Weights of a small transformer language model: rotary positions, 6861 steps.
Each number is 200 + 30 x the weight over its row's rms, rounded and kept within 0 to 999. Layers, rows and columns count from 0. The size before them is the row's rms in percent of the matrix's.

# layer 8 MLP up, 1024x256, rms 0.15, rows 590-615, columns 0-63
084,204,139,253,197,159,232,157,200,179,161,184,227,189,140,225,181,168,255,214,193,200,185,199,220,184,249,225,147,215,158,178,205,194,186,217,190,204,201,157,205,239,235,199,185,232,209,184,251,156,190,209,182,133,207,218,251,209,226,178,207,173,222,232,264
094,231,224,173,191,203,220,232,251,187,214,174,207,207,182,204,229,242,262,180,144,229,236,209,220,186,183,191,159,155,194,206,195,202,188,182,219,196,180,216,237,160,243,233,183,181,229,194,263,199,188,147,189,165,123,213,160,174,173,228,177,140,177,173,170
106,195,227,208,204,209,173,199,202,200,191,196,186,188,297,175,179,230,192,108,203,187,231,237,260,239,202,173,227,175,190,230,133,176,188,220,179,261,177,175,234,148,245,197,216,210,137,171,204,203,167,219,231,209,232,220,210,228,214,181,267,188,163,228,195
085,179,184,227,205,201,164,200,216,107,197,145,208,193,190,241,183,262,171,197,230,216,130,166,221,194,226,215,229,173,218,198,219,213,204,205,225,184,201,249,195,193,223,169,226,171,243,196,200,164,207,171,207,218,155,218,204,196,210,253,204,175,171,206,259
102,268,219,245,192,209,185,164,146,229,208,146,216,201,221,226,237,218,173,192,227,211,161,160,251,217,161,224,216,201,166,206,256,145,204,222,209,225,185,185,215,225,237,165,205,235,219,161,170,190,188,230,145,208,194,186,192,199,215,192,209,230,161,194,144
097,218,170,230,196,159,211,195,191,129,194,193,243,187,172,206,216,236,245,173,183,236,193,246,255,246,239,167,187,207,138,221,175,172,192,165,191,198,194,228,192,130,208,227,240,185,180,189,203,202,196,240,193,216,157,236,214,202,167,206,225,268,235,158,167
110,188,230,202,192,235,208,184,245,184,184,207,167,151,260,157,242,141,258,188,197,237,182,191,199,201,239,205,205,230,195,211,221,179,204,184,238,191,213,197,172,235,171,164,159,215,211,167,192,176,232,209,223,189,190,191,216,198,217,264,194,238,190,235,116
104,229,189,167,213,223,229,238,176,164,198,284,210,156,202,190,259,231,253,186,202,192,197,194,187,222,253,225,160,152,209,177,194,232,194,208,223,254,168,143,220,169,180,218,204,237,174,199,176,204,283,180,175,144,209,219,189,152,150,204,252,229,211,264,223
104,241,222,195,205,140,194,232,120,209,206,203,232,257,198,169,221,219,172,194,185,194,174,193,216,199,227,219,171,222,178,182,202,183,209,154,210,186,137,202,269,224,180,184,184,184,167,116,174,189,179,202,224,195,190,184,181,168,215,243,224,183,241,201,187
104,173,203,223,238,177,187,184,180,204,200,184,252,231,200,202,218,205,190,150,225,185,226,160,185,251,197,249,236,188,282,184,190,218,195,170,206,150,148,182,221,121,240,205,178,132,216,194,196,181,205,182,214,200,250,192,176,208,178,192,145,137,215,177,215
130,230,231,230,198,221,174,174,190,218,230,205,167,217,162,158,243,193,193,216,164,203,194,206,147,169,193,224,245,190,229,183,185,222,162,199,217,190,188,191,156,187,198,173,213,203,230,209,154,232,200,144,199,187,206,197,197,192,224,237,188,269,165,104,170
097,213,156,185,238,186,182,250,210,243,199,206,257,272,162,214,204,194,183,194,198,232,169,194,196,109,196,183,176,186,210,189,225,248,211,187,159,197,148,221,241,186,218,181,183,156,217,195,220,179,181,155,228,159,216,256,208,167,185,271,205,193,214,238,190
112,238,287,187,182,223,218,190,189,211,184,196,226,248,152,185,216,219,194,218,195,210,153,248,267,189,177,211,175,183,162,207,129,187,177,199,190,146,268,154,195,233,287,212,205,251,240,210,239,147,234,237,190,223,161,170,215,237,205,226,195,159,212,167,186
103,212,142,200,174,185,179,180,247,204,151,182,148,197,189,163,232,254,224,190,266,229,262,162,225,210,234,168,240,188,197,199,202,205,149,200,187,200,250,261,224,210,203,186,243,219,199,195,256,227,133,211,163,146,175,231,208,187,216,232,206,182,178,210,262
084,194,181,172,275,175,189,199,234,148,138,180,184,204,187,264,172,216,176,230,240,266,213,223,225,210,163,214,164,186,220,237,237,165,223,211,223,214,152,210,174,236,218,206,173,201,255,208,258,188,208,208,143,208,209,206,211,228,196,237,251,227,287,202,180
093,227,206,190,245,180,163,174,208,207,213,246,184,201,233,150,176,181,194,210,246,191,216,207,160,189,195,200,182,171,205,199,168,209,154,140,226,195,170,196,157,253,218,176,226,193,218,112,193,253,230,156,206,203,234,208,181,166,178,247,241,250,154,237,148
100,226,152,215,199,180,188,181,195,181,188,221,217,248,255,192,217,188,197,232,159,177,190,258,205,204,167,223,229,220,186,198,188,187,207,176,243,224,193,218,205,212,196,140,179,223,201,184,253,243,162,177,217,208,167,154,183,207,226,195,274,159,197,164,181
109,175,206,214,159,184,181,219,243,224,212,158,208,202,188,230,224,152,184,223,252,242,201,196,243,232,260,169,212,203,154,153,254,160,204,239,161,202,161,180,202,209,195,218,178,185,221,191,242,234,224,200,203,231,223,183,171,206,203,218,192,200,165,221,224
097,233,206,225,209,143,172,206,199,188,207,168,229,164,229,197,186,191,220,192,185,219,252,218,208,210,201,206,250,221,196,226,196,208,196,141,210,217,203,201,190,249,199,215,212,185,171,213,202,216,208,186,173,176,179,160,176,221,253,193,198,165,189,217,283
112,172,158,238,237,221,198,197,205,246,218,163,191,176,230,188,167,267,181,202,211,167,186,201,208,204,209,203,266,167,218,160,199,226,207,228,203,218,233,205,194,213,217,247,186,222,164,143,202,172,243,232,199,204,234,169,188,204,180,146,184,245,170,211,205
092,172,203,209,197,253,207,153,153,202,173,178,191,151,269,182,161,208,161,182,164,300,188,169,206,203,232,213,239,158,236,249,206,224,164,159,194,220,188,207,215,173,207,208,188,170,169,206,219,207,222,172,170,196,138,222,217,181,186,202,166,237,166,256,204
103,189,183,185,195,222,232,228,229,252,194,214,214,225,212,189,235,194,170,227,224,213,222,192,166,258,232,215,156,212,187,174,161,137,165,197,172,246,212,205,149,190,218,216,186,190,160,158,223,198,236,227,238,212,205,219,202,122,201,191,226,230,212,198,165
101,212,144,196,154,202,232,140,198,182,188,157,195,233,205,207,207,180,195,222,194,176,231,172,193,195,194,181,186,200,211,212,215,160,163,210,192,200,185,221,214,199,245,156,223,201,214,276,215,202,248,175,203,170,250,220,179,169,236,215,197,225,119,200,170
115,217,199,184,168,189,171,200,198,226,235,181,201,220,229,184,166,213,193,211,184,225,220,184,234,168,199,145,189,208,208,211,246,250,160,169,232,176,189,156,193,169,207,209,185,240,167,199,169,201,224,224,237,207,248,193,174,205,226,213,187,195,178,241,242
101,119,193,205,216,179,182,217,179,234,257,161,179,226,152,209,154,181,213,226,128,247,220,155,181,188,169,188,235,186,177,250,181,194,218,162,205,186,170,199,205,176,189,205,220,174,178,200,252,207,142,182,259,207,223,177,250,205,171,245,255,195,184,154,241
104,197,172,167,218,199,164,196,177,188,208,145,196,155,195,215,181,207,152,240,174,189,223,222,232,159,192,190,199,194,199,219,141,196,127,195,210,184,183,190,202,207,156,191,166,187,226,170,211,167,155,233,163,177,192,164,237,222,203,224,259,219,211,187,211
# layer 8 MLP down (transposed), 1024x256, rms 0.156, rows 590-614, columns 0-63
071,165,175,197,201,200,197,165,174,242,224,182,236,184,164,210,184,197,197,169,206,219,266,255,177,149,205,205,187,214,145,193,184,188,180,218,226,186,191,205,190,180,199,255,234,180,186,188,214,228,162,227,208,274,260,205,138,189,227,218,197,227,209,208,205
095,171,220,232,196,222,182,176,228,165,147,236,234,197,229,201,177,175,140,161,181,196,190,210,145,221,188,149,256,182,195,230,195,203,186,184,199,215,252,151,251,131,179,161,262,196,164,165,223,220,215,180,180,229,216,157,192,161,253,204,171,206,167,189,190
108,153,240,187,191,195,210,183,161,225,247,231,250,181,202,228,194,222,153,238,220,225,203,185,197,147,240,160,174,228,231,233,196,225,183,190,139,235,165,222,169,186,198,181,167,174,244,193,200,151,193,167,193,156,203,330,194,162,187,215,239,193,174,190,220
081,252,215,188,204,192,234,189,193,198,206,177,234,230,196,185,241,160,224,229,175,228,234,197,172,171,287,188,164,222,209,174,203,157,190,204,184,203,215,178,224,190,212,241,160,201,198,202,235,229,233,265,193,191,214,185,169,181,233,176,179,217,254,187,204
107,199,194,148,158,173,187,197,215,175,226,193,228,238,236,188,159,171,194,168,233,200,204,210,161,199,260,206,189,193,259,164,200,217,156,305,210,218,130,197,210,215,160,228,229,208,210,149,192,193,174,193,252,200,192,241,152,188,200,240,184,130,206,190,179
100,178,248,170,181,187,253,185,263,251,217,211,195,183,210,268,214,209,215,160,236,226,197,151,187,146,208,217,196,181,185,198,185,195,217,179,184,163,226,178,211,223,215,212,145,161,208,158,179,220,187,194,199,181,182,181,166,186,192,160,232,213,201,251,128
099,250,156,169,220,222,223,243,222,209,223,192,176,223,230,210,217,208,241,191,172,182,199,173,202,193,166,227,177,223,204,176,199,140,200,164,222,212,178,192,198,186,203,233,176,151,185,167,247,231,179,204,207,216,207,236,196,178,197,200,233,226,310,219,225
106,198,222,201,197,225,201,231,194,193,225,227,211,143,182,250,173,141,221,179,176,160,188,175,173,194,166,218,206,217,270,185,185,157,192,196,182,157,254,210,196,213,219,142,208,186,196,243,206,199,198,255,177,216,215,172,278,167,200,213,201,229,201,167,184
103,209,180,203,193,198,193,198,200,193,210,169,217,199,185,203,174,194,193,193,255,161,185,197,139,180,138,206,190,222,215,193,203,223,144,158,212,172,215,206,209,186,249,160,186,193,222,240,191,221,252,103,196,160,200,206,172,264,141,213,208,190,195,198,193
106,185,167,194,230,208,219,189,230,180,212,221,152,192,237,192,163,195,175,170,195,227,183,200,220,244,215,211,234,189,260,255,236,168,228,232,201,178,199,191,237,165,208,248,216,196,174,199,206,215,244,165,220,224,168,232,218,191,162,204,190,167,195,166,206
144,250,222,208,139,225,191,205,220,219,226,202,164,215,168,205,202,158,232,210,202,203,179,242,162,159,188,208,206,161,208,198,169,261,154,213,218,234,209,191,201,222,196,183,195,196,161,213,163,188,187,204,186,177,182,146,268,234,170,220,240,240,162,121,154
095,193,160,174,229,233,194,170,133,193,200,198,195,189,185,222,180,231,218,229,174,236,203,203,238,215,201,206,144,240,224,199,243,226,174,266,237,234,194,235,168,186,188,157,201,181,201,160,189,187,236,151,212,251,215,201,206,222,216,155,202,216,211,186,138
112,208,167,191,218,195,216,246,173,209,206,219,182,206,238,196,213,270,192,190,237,218,154,231,230,250,229,161,158,169,181,141,166,218,206,172,203,152,237,174,205,193,232,243,231,197,267,192,242,152,123,224,189,143,203,222,211,190,205,188,218,188,219,215,199
099,191,258,142,195,206,202,212,243,219,161,207,188,191,204,176,138,177,187,259,246,225,181,236,171,201,158,147,223,250,197,195,204,178,215,224,208,125,197,188,176,195,182,221,202,184,200,168,185,214,235,156,209,216,198,195,189,221,232,176,186,148,226,195,146
087,137,205,159,200,208,193,230,241,223,160,205,199,202,221,177,220,178,199,177,192,150,205,181,212,192,175,180,253,162,209,219,190,244,144,174,170,222,230,233,226,197,205,164,210,195,228,202,210,177,214,233,230,197,228,168,193,253,174,211,265,204,181,185,148
094,197,232,222,235,188,270,238,242,169,225,204,175,181,189,193,226,142,213,196,185,208,232,219,210,227,240,193,211,189,243,143,228,178,160,257,228,223,214,158,245,213,185,183,206,213,173,190,236,155,166,280,245,200,195,223,197,179,216,202,176,178,232,161,151
101,221,208,187,190,271,207,220,234,212,198,201,204,194,177,212,221,233,182,221,229,192,169,218,260,251,210,116,209,222,182,195,199,157,165,246,232,137,151,262,187,215,187,232,219,199,248,139,219,223,200,248,182,109,166,212,201,161,201,157,226,187,203,213,149
108,192,212,199,215,213,181,208,122,195,185,205,201,176,229,211,176,188,193,179,206,211,240,238,250,207,229,174,161,229,185,193,201,212,256,213,189,200,216,203,208,194,200,208,179,179,167,189,146,194,193,168,226,189,205,233,207,197,182,183,268,212,193,255,223
104,187,178,182,229,166,157,230,236,169,122,156,183,181,176,220,241,238,240,165,174,163,154,219,200,159,129,166,206,183,249,207,189,159,202,195,234,236,247,235,182,155,209,212,204,178,153,283,202,195,200,234,227,196,244,228,222,127,207,210,185,220,155,185,180
107,181,174,183,222,187,211,173,160,233,182,213,146,178,146,166,183,220,167,241,196,206,211,142,242,158,210,218,188,228,230,213,248,232,189,172,183,165,219,155,166,188,257,231,198,227,179,158,243,188,202,178,213,132,196,201,214,198,195,189,202,178,207,252,213
090,199,174,175,158,170,210,223,208,177,159,194,206,212,175,198,228,218,179,208,214,185,184,174,238,207,192,217,203,269,206,220,210,210,174,197,164,217,222,209,225,163,113,231,187,209,216,225,197,198,199,202,210,174,232,179,173,210,210,254,243,226,168,207,218
109,201,222,224,255,182,222,234,178,230,182,214,239,198,184,205,189,190,171,258,192,202,205,188,180,190,221,199,204,140,225,235,239,187,210,186,180,194,200,178,176,244,213,201,154,198,253,187,164,123,232,290,245,159,194,174,236,184,159,187,186,242,219,193,233
105,194,189,205,161,150,198,221,176,209,206,212,249,219,233,194,163,181,230,167,209,214,198,226,222,220,220,190,230,174,201,252,207,171,222,219,188,201,236,178,218,154,146,217,225,212,263,190,168,216,183,251,241,218,192,211,195,224,217,155,132,225,252,166,200
105,177,193,190,174,213,164,200,169,195,215,242,228,211,232,193,190,148,144,190,180,165,210,161,239,196,216,205,219,210,234,212,250,182,208,206,227,224,232,195,232,189,167,184,194,213,220,190,236,164,192,222,237,208,220,251,219,212,206,147,234,184,170,170,208
110,234,191,164,238,195,250,166,240,210,227,222,166,212,195,233,179,218,170,203,160,222,190,182,180,181,270,228,228,188,204,168,228,208,240,226,181,133,193,256,171,224,189,210,220,210,193,167,224,220,164,163,193,244,201,224,228,194,228,193,199,202,184,247,196